Part of a small language model's weights: 16 layers.
Each number is 500 + 25 x the weight over its row's rms, rounded and kept within 0 to 999. Layers, rows and columns count from 0. Numbers have three digits each. The size before them is the row's rms in percent of the matrix's.

# down: layer 6 MLP down (transposed), 768x96, rms 0.0816, rows 507-575, columns 0-95
# up: layer 6 MLP up, 768x96, rms 0.0982, rows 508-576, columns 0-95
down507 088:498529518504483513469447533491527527495510535498521483491498494508481452504479492494571559456482515521500469522526496475472506496500466493506504535518507537470510503523471481445507476531507453482482479480457501527488470494502464477468498540518550485498503499515549509502508473523511511472
up508 093:495491470508526507483477508483522489464529490514470536459474463527538516508503498505485502493473512548484530506457541492495475525463480528556484522477482544501464476493490501445458471516509470524467537507472528460501538501529493512497503498485447528505505487469490473491495517524450512503
down508 096:512489474555511510478529533475512522540518500525496510502510488469486467476515513422519450535490457482500531515493480498524511488482470536518505508485472487514534488502513531487471511523486523539454515508517510559476488533507533524493475499465512496481471498456469468527524497488514456492
up509 110:509504485505441518449487514486500483512502506491505549450467475525506488507557523509507472553459464534486529555497529534479550518501500501501516517477480449521517540515525510474500481486496476472474503535529513492495445497490511487503502522498478532475489510523471495493525510497471533508
down509 119:495493535452512519463466523513516483514510484495511492512493500496497488505499498475489509461466498511541484514510472535496509460470481549533458455521509493513541508485512548486511527508566557478497526444503474521510501527506543492491493502517461503486460476501520431490494498503534503496
up510 089:481473464530480511479546466474501489474508488484479515494482524519515476517532484443529455476507498462523507502528492527497554510475510533491531510528476535503446505515521573530517476519508498512482524513467498494501540511522510471512504517506517474478514518525492495500507545480459493445
down510 097:510503501503491506496527494498486457500524479509495499526492527433524487521502494497478493507494486508535536505515498475505487503488505523510489514549488484486436537502523529477465460481497504488514527505510557522449494523525498431540564499461502445465507549489529504516510492490493485515
up511 104:467501552500482495458504480503485479471479506518478537491470479516509528543496511501484495498480507458522539506492511518481485508477490517473505479495485545506467526526504482523497483484448533466464513490515509524484489518554473542470517528506494481465538503550497569457480501464473503531
down511 124:485497520499497429502501465527533497484543463516508511497503477501490494546458516519484540478506490530536494462515491492484502500489564524478479470507490537531487504494440488500467497500483499501490474471527520491498471521468480487521530540483527514491530538518540483542498447506527476528
up512 101:504515537498492538464523476484488547521495500464471492480476517504489456558511483460504522481499472513482492546499546482560534465528496491472471459519498461520493519533487500501434521505500478503480519510470467540495560503514497500487518496504515480468487518489494505497471501470522518526
down512 113:464508531501532524500488493513499487504515466506509474541490475485499500499481528466499515478470488536507456502526493516500473517514532530528496519524568532523479506475496486470511487534500473492458474483529530544421518511508485479502511580482514532478472481473513466489489523487480497505
up513 092:497548511490470470457531483548467503475487512486458515492499507530539537514495506463490531483521464465491489495482477547489477512531483529534485469440522535525487523527469442465500539500515491522508466480510526443511524500493481504517471487526519482478490516517501497475509480487521494516
down513 090:497501496462526480468510520541523500508505540501511502506489477511511529472480554530467475500474485503491436535474513471490506465494491540490487502499520490517506461491463503527459529507514474485504504526462535511525508475551536510489545517463538503446513472483508488537508488509530456468
up514 094:464503529498457491496539469489472482496529544552493516494509496490502460502475497493523505559490504527488488482482533486476527481490542523498523456541460495489444487509495467517469547506498549510511487518505442532502492519499489484495500531505458528470508517471508512488497479481466549488
down514 093:523489519515500478486519494511520499496546499479552505485504492509484540466486499485501514472478500486518502489540536480452510488481483500459512501456532472510490531539468504488467475532456465530495488524466460540511488483532463556502530535478488558500480464534505493531499516483502539490
up515 081:500479526510494504478538470477442479520417507512492507492443527467491483495517531477502481481511498514490553509476502443489469515497537533474492497476460494514458506446493492469507528504535481507518537518511492461488514464539516534495482485485502520509490491524479487483532507517491526482
down515 065:489473454536517456512486476505492520512530492533486499493519517473507500548473454505497502545517534492491490565534487477488535487483488548520509530492521464467499480510565494482448459521510465517472523510502475486443509506500517493491475529492485514453519503503478520514498481511468496484
up516 104:420459490489487510465487476479445530477510532486470491510464527493475490502517488484486499508497490535491507537490546493497503500486514539491533504450492517534524518493491534516488531522515487467495483505556452493557508471497519486500519530517526488478496514546459518494484490464494527525
down516 103:526510452441519521542503505516500474481500490500506520490471554554488489506467436518523508493511520521542547503460470549546469491521467495497490494510490494458458505499539472485494513513484497501516506508482535471510532495462513507521470486470541486495520513525507492485505479464505515472
up517 096:484495522494486508497476473482445473489477516504444522502492492530476500533516504473478497547485499486513516507501511557514542509469507507520494516504510488547478456506512489510523517505473495506457487501533475457477523529530509510432444505512547527499486494520513495449465464469515477521
down517 092:509485529512553495476484477473514498514486484459483487522503488484513473500536499505481510450527503460502534547493459531492494494516521496494518523463564484499519488496509470510521498507462425522511508512498523506501456496516520529503478477472518491591490510484510484502506474553496498502
up518 100:487487494492510503492508515497452514500492511505479518492519475475471474490475516471492500546499527505513511537505499521512509521483502548515497464561519515486484499606504495486512552490478479493491516530517486489558516524549492477496448525488493512488462457505474473475485531510493464494
down518 096:530468501477525535498509502482473530539499474516520530492550444504472477531500491527520462477506508543511508525498511520503513496481513532495500499491519512465487487483521466469508505448521533501508467460546502467495428553510508445503506518490514469500463536473486485506528490495520491513
up519 100:475528464513473501482476460463491511496445493515481492478495478544485482487493538501509561476454507497504561504437501485502520532507463484523501498514516530506508508515493484505470519497538471497501459523497487478464564483514493504497463507494520484498453513508476527466495537544492482490
down519 086:511479489513499546494494475522496454509535450536492498496487503527516508520530510504508451529534486474495477542487536529483508511568491500448504504433494508478483481500497481489525469514468471527530460471530528519543473519510503475504518454514481475517502503471515508498486460477532494509
up520 110:509497529466480502496536493524514509490539506494490480482493509513485502549487500428526525513489515502516501511461537493534490504525503513474525469552511531523481500500492504504464549511520515489486480453455473489492502440555508524516510526523481493472517496456489481505519571486509509465
down520 119:529479484511515503510484505465489525525517519449479560502520535519515531490519500521504535517490523514565484454490504553489489543493510504489503452501506498467517521429491504489437503500490507452495513489498526522512517494515492458550491465517481500490464487466488507501513527520491476480
up521 108:504493469489480543525554501576486494488523515511454498464474454486516504514503507503542567505499489537533506479501522545514513465485514505471484497468473562486476519507509515483499473522489510461468469541500488490495475494513520530482500515469523485491473499483512516494516543485513465481
down521 120:522496523503474512511484537494480510470518472512538517499504446484489487492474506495526508503526505501530500522498495515552483552504516512519439425493481522492493490531514476506512516500572487490508483448515494488472506524515501471512536514491502487433507532509462467505532480498537505464
up522 099:529487489546486540486513474507485518446491491510500472471430521514516443511500510522523522478511491488514480528497503494502514535489503505477514483523438522484504538495491538503462490549515462479473519493506509490487481489538525509531547516478525537457502527480520499490465505505443503474
down522 108:513493472532463482472514512498506525548447488481507504482489473496486495554532499458509490481515544497520550534491500474514515513500467481482535483477472503446530507516538437482473528542518562496475522509515510500509504514510515481495497481504490504507483454472526501477543487493533499466
up523 104:492472502485465508488469499490475508496461487496486484490507452557489516499492542448546545515482481453524553474503554520504491507455488486537523476484528520551490494496519506499554505492515532456479524516508495482458504483519490511481476519519498490483494482542459502474469483509508509521
down523 107:447476462501504525514512516502526540504490536517513498506473574472486533483476441499529468481481513525520527526497513461480514499505488491542515495489491482494516532527507513443463491496505581492524490500507470516474500516509517491516502518513486470515517482471522455468497508464491483469
up524 098:511496509482459518511484530492489511472496506473485480496486491503529438495487522494528490504505510533489493520483513480495467492471525561519511529447492499510462517540499520483500539490503531505434527531484535463502536493502499509485496488494507533490446523541458465517550505509517515437
down524 104:535519511495524535523473490462494516498518532577517540499492502532509504477455523455476504504489484503492503465518440486490463463457528474550482475528513521511502500507493523491473518496475486533490520495520474551515471466517486488482484482527516535492498476526514486499555464491516496511
up525 083:527509540473489532513503498501480489465470493512518553519481534498560508546511484506496460485538484490524522513516505497520533501524508529545501518529485525507490500524480500513508476495513478445492465491436476461542490502510486506489501507511507479514430543470498476510466488492471452492
down525 072:478494460530459464497480482541503507501529532522443480473494518514456499514455499463549490517500509491521518496539497482494498513531480527499527468475509467482509492526538503514450484509514480495471518500525498547500550525495550493468500532528509487485563492482477506525484521482467483498
up526 092:505532511517498511525534492498502511464545485493473492498522435540455496473487541476521521484500477475496510476455510452509564483464534504522541524492513504457494516526483511460485524527475491505482534545495505509500523500517508440480530513506521472494497521528469495493530475515482488524
down526 088:482481478458541481515474489512526480544522498479482533492465519493497493471540508514544494512511489500517481486516501473474497547533505514507495491505536520521483502514504461537489509489490445492505492460529479483567503487458474569481498506519449521483515468514437487508495497487495534496
up527 096:470489477491514534427498496509494503500500507472487551488520561540498449516463517523477560478486497485530508481500512537506474515496487522470543502480482471522484516521505534481485494497519490423533505519520494471514514507492504528458479499488474486496499495507493521454506537507485541484
down527 093:459507526522517481515482526504485491551485482490532489512507483539529504518509479525486464563490488471527533520506504504480478486477465443556481484511525508487569526494525499484530540512501499511483489504517507478464483516472478522496498470503531464513513470495439504515530477471487461492
up528 099:486510477520493548481510508533496499492489554447458509454492497521472491477516529455508512535498529517548472523500509460498479478463511535498538515522496502500488493515483482480488485490540529507497500488523464508513496501494517509497426481585506549519478520531480498501501497514500522479
down528 109:515485503517476498537516499522474524442428463433498482489510516560490497498516551453498493504491531506524517490481518479506509498511503477531506492483498517506527476493464508536532525477470478539469545486503507533531539459507486503508490527463504510498518502540473481500481513472507466493
up529 105:493511497439504513477547487463461521471510493527494498471457509503525452489455482521503502590463461532522482494513494481507477492476458539494554511473513493494502493534480506488461522523514497487492491536516522493511517494508493468505512523510475530522518493501479482499476470539466521516
down529 118:492511495515518481521514492510514512470503549504520509527484499541466489484472487505473537512502520545468502477515529575469487498500433510440498494531529515449471478528481487478532480522504469499475475484490546495519520507520504502490510469529535465496532486475485481484506509469469480536
up530 099:505477461498510518451487507480500495483517486544493499447482472514481498490539508493509497525417465512497471516488528516489505553489512514538549476454504500525503471518509491513515513513545509499499478476503510420514533488510489512457470511521449541478502483534501515505513495501492505506
down530 100:530513484538518513461477512505482488542478517492496475502565505505507490508549496470457523503516451527548469492471468478462499505505523515517458501517513538516537501497484495473481502476516539461509521471502454513482533488479485550470507514497454514511551484513477488510519492483504468530
up531 100:434528494502476525500473483529491545448478537494454526495497512518481477481505514468510494473499506498527477511481475549499474532501494527503533494525498519503497513539514508503509519504463526466480461474497535448488537525530485517433483500505494508494499484525514524446487511494494532550
down531 119:477477528532497508498499522481507496446470535524487487557527484520518517489491482493532473494531472485484511522519467488461542508553497535500487495506462479542490514458487503498496470491470445474496515479502522551502507529466517532528498550504516487465521507502466509509467464460534493507
up532 107:495460497462486484484528476522480542495481502506466515504458526507473474525501567491535490490493458521477564475532529481537498461484528499501554486469510482519488493474484492491492531518541487483495486505493501473547524501517543521458468510521496478502526494525468474492534506512497506544
down532 109:479504507526530502466522437548517532535514533498495478509506509481514494473496516512523489516497478467482495513470467498487497518525524537538518524495544515503515530494524512481496494484514457529480510467546540487550473498455459494470483474480513484480468511479503501476470550482532454469
up533 095:474512468490483533482526478502505486493523478558485508491481457541488536548510485519493478507503457518475484544431509515507543555521429506494525459505487476475474504549472514522506514484470477513465484500500523504488519504505480481497511510501458507500502510492500547487509499462477522493
down533 094:493498476462486490494485460496465505506491556478517481482492449529531493480509537529498500503513508479530522462532500471488467463475522504560509513511525488537512466526517513520477463472500540508521540504527529459504529518478463500516474488502548458505534465487506492491504474555485495489
up534 098:520501491462490540485502480507471496456474531523472473492490457498505473509534473511510518484526515551493476537489519473484530512509476520553491459459444513530500494539480514523483500503502497464422516512528496512463490500515522509464526507479513514485477535506514513518442513510483490522
down534 106:544487480496482496518515527487506487505513533522491502457480512479507490520509455542537512538507539526528470479508484488491547498488522509477493456528512509463436501519516444506500527524504510454495475533530499506466460539471485507439464511472529508512487501501506479520502489474507509545
up535 096:548461503461502507495469480473447474523497528552475471499511493468526473476493507493533549529520508517506494516528499518503468515487489549510481501497502541525491504574505502492513525543480504465477501540522495503487513502518501515513467543483497552495462503503490484491554475500496455505
down535 094:481494553548477509501516498487465532481535460498498501462491499497478495475516487496495477514508447483504515478543496494491549500513467536472493536526506481495474468462541496513506541464518509510458494460472531499432509487485546478496499529472551524475478516493491536498514512507504526489
up536 098:536483519495516518469570472529498569481457541544484520473470519505498506510498497480488490510509470476531519519477492507459507521482507542478514533496470488531452526500486530471488486511473510494462470509530518509481502494495521509492523499488461528503485461509517478502461447495474473464
down536 103:456465464513495516472470458512510505516495502486508476521511544451496486470475453469498526536462514545495495470531538483514508500479513526518531533564490510495499481484551477520519502515516519491457532504489515485496499474521490481493471520481514502514550550491507477538485519453520498486
up537 091:552527514504511514491535497520440487465514479474469510458521497493516430488510487496509540505454466482512495461506502508477524477466550537487488472510485504536487503510536460454503510533496482504521520470488487497502513492515509473475471511493505505455510509520484566464498516539504520507
down537 090:453452488492494492493504473485497488510498504506504482467504488507503487481473508503502473501486478446496528546508518557464525505465476489499496500486491483527557475510550518519594469509545466549498502507448515499497499519522564520482506491495470475511507499504503510496515500525505482483
up538 092:522517503542512529508526451480491517493493506464494535430517484531492498501521521483493488498460492498518506510509516530504524539503493504547524504545465513511496496561500505477530499509468438533475492461499467489520509499492494472501512505552464476493461496497538507467488548489470476469
down538 106:488443502466515484507481523493497512511509460477521492502503481498521486517533493502526512472507449528552528488514494466487494493553523461483510522514488521551505497474530519489503494477502452508490487503529564529496526467526482474500491473491456510458455477537498531549519505480523466510
up539 086:442497539477510522468508440518455474505518467487490538506524488514500493478552519501492492493492530477466532494478476526487511483525489518531493499502463522540487527510441516458522509500482505498547480471485483500546539496532472515482482512504489492488494460476511484452528496539514502463
down539 069:492491462522476469493475508539517519491492492529455487514482516514491498517453510462566550512499501489524507474486502475521479520504491538496505473494511493493490480469522502537423445507518495467450510511536521551495497456496537494501497510534509488508548487535491506505471510497477481525
up540 101:516480510510520511461493488500509488456511503472495520489504467576484501510501525440541512520474499488486530479454573500528520503495518518501503472524477505513509489501503487468500457489491521520486481513513497479487495498560548515477464491478484491527485523547514534470509516566510492515
down540 095:521512548515483446519495483533510509469474515504486507489458494492486530474525489539490515507520489501542468544551518500534499498540489501498508531489481443459555538513499498486484489512493464459470529502502496529508533510444482511487536528477484478496471468486475476497464513511533480500
up541 102:479554489481490481487493458496497506474532507517482494490487480507501470518514524474485577528504509511474500490506507470497518548521454535534524507527479527476463497501515499464502560491541518551495474485495500487502493510488550500497499511518463519483527483493497528486521474480478581491
down541 128:499518506479537489501527473494527524490520509530480459489507491430540544507487489519507449487534487475520488500486468525532483478525497506497561510527469473545475526500491459535472465514483507529523524522458518476516539470489509479515489506521510489530489537491492483522459508454489481484
up542 101:439506470503469517495461453530459476498507533498515470511514496525512481539495537489527505524516487502471546478485519489503544519522499510514481480519505513511483501499472464519474547494505511512508455496535469502535565525526474518430517526499512511494498512460472531488530490472506515489
down542 098:528525538464528470545494516487474485497545498487477499540477489510455482489453526496519552547503488507477489521500434450496444499480487480495493533525506543489477514533515514507516448518468480510480516525501492468507493510527494495517518452532500526514481493504508508488497475470540498495
up543 049:487519523467445510495516459511475492495465510529459516430479521520474506555532542487533491473483498489477502510520548497529516516479477521506489477485496501475506511531472527481492505511453513467493530507474497514517517467520533518490486487512501508468501476526520502422481515470456494507
down543 029:493504475522541480528503530490525517543503507480519510523495515493513481498475493513506523475426499500486507500488478515478460461521471453464513522554478511510519531471477503532530474462537505489486547460513509510471469491485528539461531490490487504514482504437524531520538496500504496473
up544 089:553505510485477501491518485515455479486468480530471469486497448512483474512475506482522519457510473490469486512542529506558532554492523508519465465482518520481500542529511493518482479519503511486465524521480502534496500503535516484513494507468510534443505539523509538521512520500499501558
down544 084:485474480525478504462473502519518504521489480468487495512522516460489509515493509531470464508501500484490469501476495539511517484525493488477577500504529493480516567557481501524531508482487482486508502486500542424478543493527468561494484501516491530525509473512507493488477519451495493482
up545 106:515493492506490502500483509485518505450507500485519501469481510522486524530541513476528500505485469519486530510514518487510529522490478497500464511530491508588473522480498491499472496511542482508464502536546490510463474563523483493516473525489460503450462512501508481427460531517484509494
down545 123:505496514499516471483488476483521523532554502538509492505451495490526470484511503521510497474474471508489535447502508514521452538495579495495502505504496525493470541498477502527459500493514510502472492490448467519499514535476496488497541490471470513472487541510474528453504559507530495490
up546 062:483528505475440522475513433495492478468497493484469520476477482526498498479512494452538492498510532487497484501464538499507526501513519546496489466516502509490508528528486500486505508561465504500497487506558505505531545502533531509484485535519511530489501522544479488433502473532490506466
down546 038:493505538495502531526455542484504504489473462514527508495495514515512498537529467504537454448544483457535509528514473481460518493471484499525477483506491484486481470464488513493474547501509493506484520510484516484513526521487538471509526568502481518508499523475498481521505456450516550520
up547 091:471487463489494512497512508469488486485547485520502513478493500503494505520544511488492474526517463503459535533487508531475529560506439516524498522536483547517498512503456497514506472511506527491493466533488498514507497529543520438518485522524437455471491485492528501484500499528461529485
down547 089:475514447540494468513464501528506519538475485468494462560508460487521531471514519540483496529520516490548530489497504472541516474483496470508554498474500500460519530500524486478495501472509466479523492491493534494529505477458514516490508468494482489572521506485498523519482524504494513468
up548 093:474490502435495513505537515573497519487536460482484498491488485547504482524499513488493501485441514493476522505490488559467545510499486530460511493472529522536488478515510504489494494498454485524450480527513540502496507493498493488468556479494430481487526503486489509498486505478498504500
down548 085:490531503463541523493488526473522456467467502487508478510465507486482456500505492463514461532471504562498453482515474477544499525499542498548496481569485503498528491480511497499486507496516508454511512486518482546492492505509533499529547497520521473490477479504522516492496480486468543468
up549 093:519521483534526491505464486474501492510516510536502474508485469488514505535488493480498475461523470489522520487477516494509506470525513528550524449483516520463465492558476547509479519518480512484471446502521516437480542542502500494477536530500507522494477466509498489490509496477440538513
down549 092:472505494503506507452521447492534530499526521504497479517528481494511516493513455495542535520502480479499570498497534468512511484477516482513504472507465483473516499533488548551480535509504511495458509435526526520486519493495535501494551519490486451449485512495490489499509517478497485458
up550 082:500531532505509515499544443529463520497535483506503531473503481504505544484505489490501502526537529530498526512437467507498510469537493529480515497526441504540453541497461487469519500522509520493499521492470485496532536471502486510481474550482492498470497490495432511501476491466506491504
down550 072:516489497491455462539440503510534496475518532483474487506458505538509468522477527496485492509495543529490541486541497484525465507492510514512493487472521505468454466524529463482542511503483460517490464500516487531444509531532496483496496452545493509508531506514544463509494483508484501516
up551 079:488539508507494506443520458522475512469448441481492513511484492501557472483515529463473467460493507504524498514462501533529527480483554506483502503485501537501489550506501547499497513461470501472487499492511509476517526466522499475495495537472473507480451515529460521490504507487516516508
down551 075:496512491498502505502496516501490486487519507515565500535462518494511530484476498492466520533498501525501490499501520455486486524511513428532506521533495508489483461524527466505471536512468504482552470538504479550512478476517494474476504458417495497511503513445523489506491498513539517525
up552 103:509516507474467509483481505548508554494482518516498473475487488523486496554497539446512538449466489505468490541514534518510500518532528489493497454505514509525480528480466509517502547489527481470480458516486491457519498495513519522484501491519491460493486501489456509500429527509496531526
down552 109:528534485466487496450506500508502498462481469531452502500499530502510553476518525452507518544484500495484481495530519529474517472520524519506531504495457517475515510459471467481537528473512483544463524477484506498491527467504510485474534480501463500479515480556500509515544521524469493535
up553 102:466470487469486511447534495461488517462500514513469477503474493524479517516508539504528500510525528535524544510457532489537473493526510487519503466507522516486509495496447497463461500496524506460466481499499466520489488518525549535503505553543510542463467477468504501509482480492504534512
down553 105:504540515510510497489472473435492479498464478538498468512505491525458490481531520458496497515527436509540509512506484511460520523484503498503479497524535523503474477520523544504475518515510524490480495479495531520497537534491496510504486472465492505500486480438553504520468483495548557484
up554 095:500500435497446504483491537502486517476526507510488512494514476532491493495485534487554492530470483472528518512499524553515442494449476488487513455502516522513479522518516516487480539488478505482466499567523521517475493544512496525483456509494499502490508489554453520491486521518511510496
down554 097:481476503530511477521500502505518495457510512518535476520506479495507529500491532504505493496489498471488472487527472416502473481501505538500440512473519470525542474504492569495498492493525492517520492504540496478475477536515479532450522481487542500516512445520460483518505465523521470518
up555 085:482510527481512511443505520490467526484469499462486509483519496545484480522513514528467521526428504505449469507456504505499468520551533503500494501540492448539474499517461530487481505521514505484551506492468509527525531514531486472496465521470475522510477496484506519491524502535495484484
down555 072:512488482516472470492476467519520495522532511536437479459508503516477499508475499457553502483511536493556536535553480527485496491488468515505490478470502526457508490519540503499490484510529480495458530492552512503491476532475540480484505508549512495493524482494509467513467492514452501486
up556 090:523507509456508530483500540467494497498503491467495444504513488507527506478551490534503567525439492497462481550453543529488496488488475501525512455492515483558502509532476493455474555472461507503505515487502523508499517512506493501495508489506536504496485533503478511469502514470510478486
down556 075:491500468514438471527486483538526488522526500510462491487495534504471495529445489450542500518512550486541517510530490496533487534519504548503484507501482506464515497501517474531456490496522468505503506506527501503487505527464538499472456508554503490481502467503495476520506460524444510502
up557 102:497527512491500535485526467513507496478504489492487497483515466520566460507525551463513472509541528537483535522481514477496486537544486510487479471520527493477503474515426501451487532503502540529469481521523514540517488492508511509499530500526475493495545489465482514464503519484522464503
down557 106:526528487522523492478508526501441476532498548515499506455492509492495495496516477507508484524536516506516470482518561501489550478498513466536461511465483516463508545506471485497537507470481529480538484516525513508471520506497501483472475515453513496498523492504527447492525441543473492506
up558 101:496505509495495544478512464546488542462526501536475488477530462491534479453504526499537478518506502526476516506535509512512527468512508514501470507492507508489442489517516508518470505534500478456452500485461514483564454481489499478478527507507491498470493551481503501476511527481506460454
down558 110:464470501463503456489495517530467477492512458510541505494467488475516526519511465486503508547526495500499497488543533487526529519482493484517515547496500515494466498483517510503497490514473526568443498494518513505511491475531500471472484545432533505466525539491495521498550479474489501502
up559 111:519514522507468481525474473542482509477519521523463440495485515510498482509481544502534533484496473534511511485501543498513530516472521501541535542497447513532491487528473487495456474508535502498480537482514460492485527518477493480441488491498519537474471526485490498463473462494479488536
down559 131:463510529496493469536512524492492490470485534476533488530493526547451512515457538501493508512536519483463504484481515534508464517475528522539508480526470498544499495494511496503444501470503489592508476511521504474470505497510496529469502468471528464503506479471491496504455492482495517494
up560 097:549550488525471488432468492485485487490498510483512504495502473523502466498512505502496516516517499533477511520491533470513480538511517513497538554463509502522499500479487517514472453506462497534456500501517472529495560503533529472479504483487498510435454540535485510500479505535488483517
down560 093:535428479536521487485528513476527479463495517491492489474515514496524548496507544492483473512536472475512478521551523519498516514489479491477474483492503486494473496486516501458523528492511511471530545525452508501542499542476467507513501502503478557487527485479501456478520446493509532493
up561 101:492533519524485498514537478528488522473452467513459494476494502518477475512491535462501560491497499503494463551494543536532485502539490509551524490483528508463498557516516512508505547551508506531486493505488506500507477466487511509456449487498486515468511522499486471486468517533526491496
down561 092:496475490490509523479506560487481444562496521515572492500477466516506531547471520508457478503467480500485514484489519493535489505497524502459494523536536489510511481482513511454517517465494516520475551488504494503512509493495531488468516506479458504539498476520482475532506509508534493447
up562 088:512506444450519476497518508556469462510501514538488518460498516526526503526531505516504548521461529554477518517473488515474554505479466519513514516526513497473492479496490517487490482470510516460537508515492494443504479500489503536475473518495523464499494527437503477474484496511490508519
down562 079:462538477527510486473511473492513531489493512534492533468489477517471509453497507546486471469488456469504478534494551517499485500503507503470525472491435490507492513544474493490512537491542486536478481521517476494470518510509497501486557509511471502529557531491480464526504498473525467513
up563 097:540485506474461509471484502508529482473509480509518472459412522512513499520514498526522509489506459531488508549501541546481553512509487513513553441495494519495489513488501535480515497503505506491457519548523507480470472499529500512510505467493468506502482538472452509478486494520488505489
down563 090:481535482558443516490495510542507509517494526485502477503534493501486484464452522472497520512493501527544485545528528489492525493537512541520510500489521466519490479493489478467458522493494516498479473465514515508455489499541482513493515482538490475489551510495508495493460516440479528449
up564 106:536486545508475535491498496494522541485456481518498484480480512534506478485480505474538551496468491519497482469510570489525507473480501498517519519443503443467457522515494499524500525497513519488451506512546510506506552505508493470483521507506474503464451485507480503503442501512507498492
down564 124:524512493485500440518448484496477461508505535484530471467509509538504522510527449534489491542468491489509487494522538494484531498517480480521489508523470521514502529484488504490484457516513480527515517511521505550474457539468533495506533523517553500508493518468487438517490449489488499481
up565 146:466511528498496503480555503480451481447479472515522530483462472495516481486532551523498477541486472514533484507455548511533518504538490478518493543501506500506472532537472519508496538513490470493502457502491466481510533505505542483488481491494494533485501524489451532495494524469518499462
down565 096:531509519521512490496498523494475489482508499488570501499507459473524503479483528476447475486523460501480486501490508523489501502497529422507508497521477530511491504491508531479524516504444525488516487542507535479496541507481503527498512462434476499519484503486490486553489522505573508484
up566 111:475544494523445516461487490466471471481498487457479485491514480530473489491478520454503504506491483503495481549467496482510523536489513527534492442494505468525471543513506498490513563506477485526493475500513519466496518507575495491482475512506516527484489492572511513525497505498507485516
down566 113:500464495510474462512532508551497506505513534473518515512490488455493477457477488512480519483477514533481501527524491505466491496484478514537536468529511504513505519426546561538488504487509455525478524515478486486512456498503449519532524478494539481525510513507499509541498491454498506498
up567 106:537489488544490528505525464479480515480513495501490524478437486528478543485484511501513513504517475493514545501506531510541491509452515507525479505496490543473478505494463509484462500506456481463485543487518512488488488521510556473511468518473509493463526517536515482475483538567466478489
down567 113:525463549501520502546492540485512490497492501465461495546505476476540491524498508500475495471478535517512522537484503461498494473502523480486517479481520495462549482472525528515521505521496506500542512519502444453532494472456531512456543495512496468524538479488529470485482518483480492475
up568 117:456488473465482505519502505491484562530504526497484498480508521542435470520491563474510504515536492507507526464469502512521476513502471515491521530476476492519500481537474498497497526551470536448510491518493485466550521489514527473468492510556497503501503502485487507483541471472485486505
down568 135:480513484522511509511479472498519563490464473496517525539459477498519516492523491483507483496492469511480484472545442492482473509550484546426471483499467512463523516514513497466519512486487507503479529531480536503483525516502510520525492516524491518469560487525470476476532493484508536500
up569 098:504519519463468526496479502464467468466479473490500546470534467503536489511499502487493513493457501470545509522481528530482541520510527554563513447477535451526470516508496522496519509526471522495499510482499525479481530491481459527458478512517494539501497473502521487497497521527484492520
down569 104:530543483517529495498479490499474499512520522472509497510529483533461492463454486503480507498517527536491446490520489463558495497507497496538470530481508517506516487502475509503509518471531535483474469494507507483508495465529480527523525514476548408534480477492538493514456487476499509485
up570 101:499470466496476507476548526520521479501462536534501481474465475524481505525549519487505500479460487467507483458473505467548513527483482503480531474444539539495491509517478534510471545518455529520456474491542507466485539527510494504479482503510495506461510499498515515510478481508498526488
down570 103:500508518494572496510526536483517504510546484534519504457490471477552506508515477463528534550538499528506481516521478473515453499471483513493456484492487524506482452513524480487529496485509468525524517485489512459501488493478485497511473491492495484475488508456449521491518479482561495533
up571 098:501509495460418526510496464477486525489480538509490480498469516549504451555494485487518501524473477522519503483519540496542499506513484517509493434485512467479496564550518516484501529500472529507475519499540493489506481479508494521484500502493508500511489507524509507514484500461471552532
down571 108:479481513510522483487504457477508483522502557443507516487502476524492474529467501485469507500555547488495495527501508523519484485462500501498481478502535493462483513496561490544444532504500470493482521516490505503499480486501528486463520473493525469533487503504521486584524493542489494479
up572 094:500463508513445495510513441527521529455524496468483504514503467550521505540537517468494494491487520490507483525519508442468447502536486512500513479452489462543481490508514526486518475504511504479521488509492512471517481526493489483451537532517465503488482468479491486483489499528467506453
down572 106:492529491450517482505518499512524513479516512504502525548519535462492532525466494454451477478474496509532520501521484494466501508465532511498482487514525487486488558512505529512535543461456512504490505471500493527486547530493491462480563537478481477494459492499467500484515516518468505467
up573 105:505528493495520517457521435548439551461539500531498510503502511491456485519524531443530510497516521474507490496507502495518493553495484498471525508531522500474476486528511478529492518493487533510460485521502492503488496471519491518521499533531466459474502476494480501488525490482501443462
down573 120:516507479484556451450493493476448502507504517532498528484517580509460497503515500498490487476525530537462490500511486505534497489508474543535497484508527485498491470521514469535513485485479495513479487515437526462505521524523510478522491510485521533481533498531489488477498488464533542478
up574 048:481505508484497498509511469485489507463511512489456476455527510550489458501505496443533520504486502492476489489490543501506513492524497527511534512481452520510459518541487539499446521507517513477463494473532511513529536531490549521493466512531465553470509471478512515467480516503460511522
down574 030:489515555494464490489541513488555499504504472519580478480487455514481530468494513506473512489512517485469462516534469506525486493520516486468512480514521504453533487479531540468477524463532475510514489512514537504503491491509465456513506530480513519550497480485523492521487516457504483482
up575 099:496487454487537531466499495529496523460473512509497536498476509505453514514549552477519489522506490513479530499493520485548529490426501500515468513517515511509455442521498499504453507530534473520474517495516478518526541548492504481485510536502486517490496537505503502484452497520494512522
down575 097:503471501502459510538502461471542533445529517461504511519511489478490530472516478500521486500528522527474521476480472484443523524527536489464512463457490508450479521496492500490458549489485513524510450499486503528524513533517500533542530489503506483505478509487517535497465525519511507473
up576 103:495512489453482492521518474477449484486497492518494487486480467533502503506489523529480570547503462554507515528500501498506487473536434509512515479504506510472493495510435530517505505513436492472505490527507487483527496515502487470483543491480528467509519518553523525499514498548499506506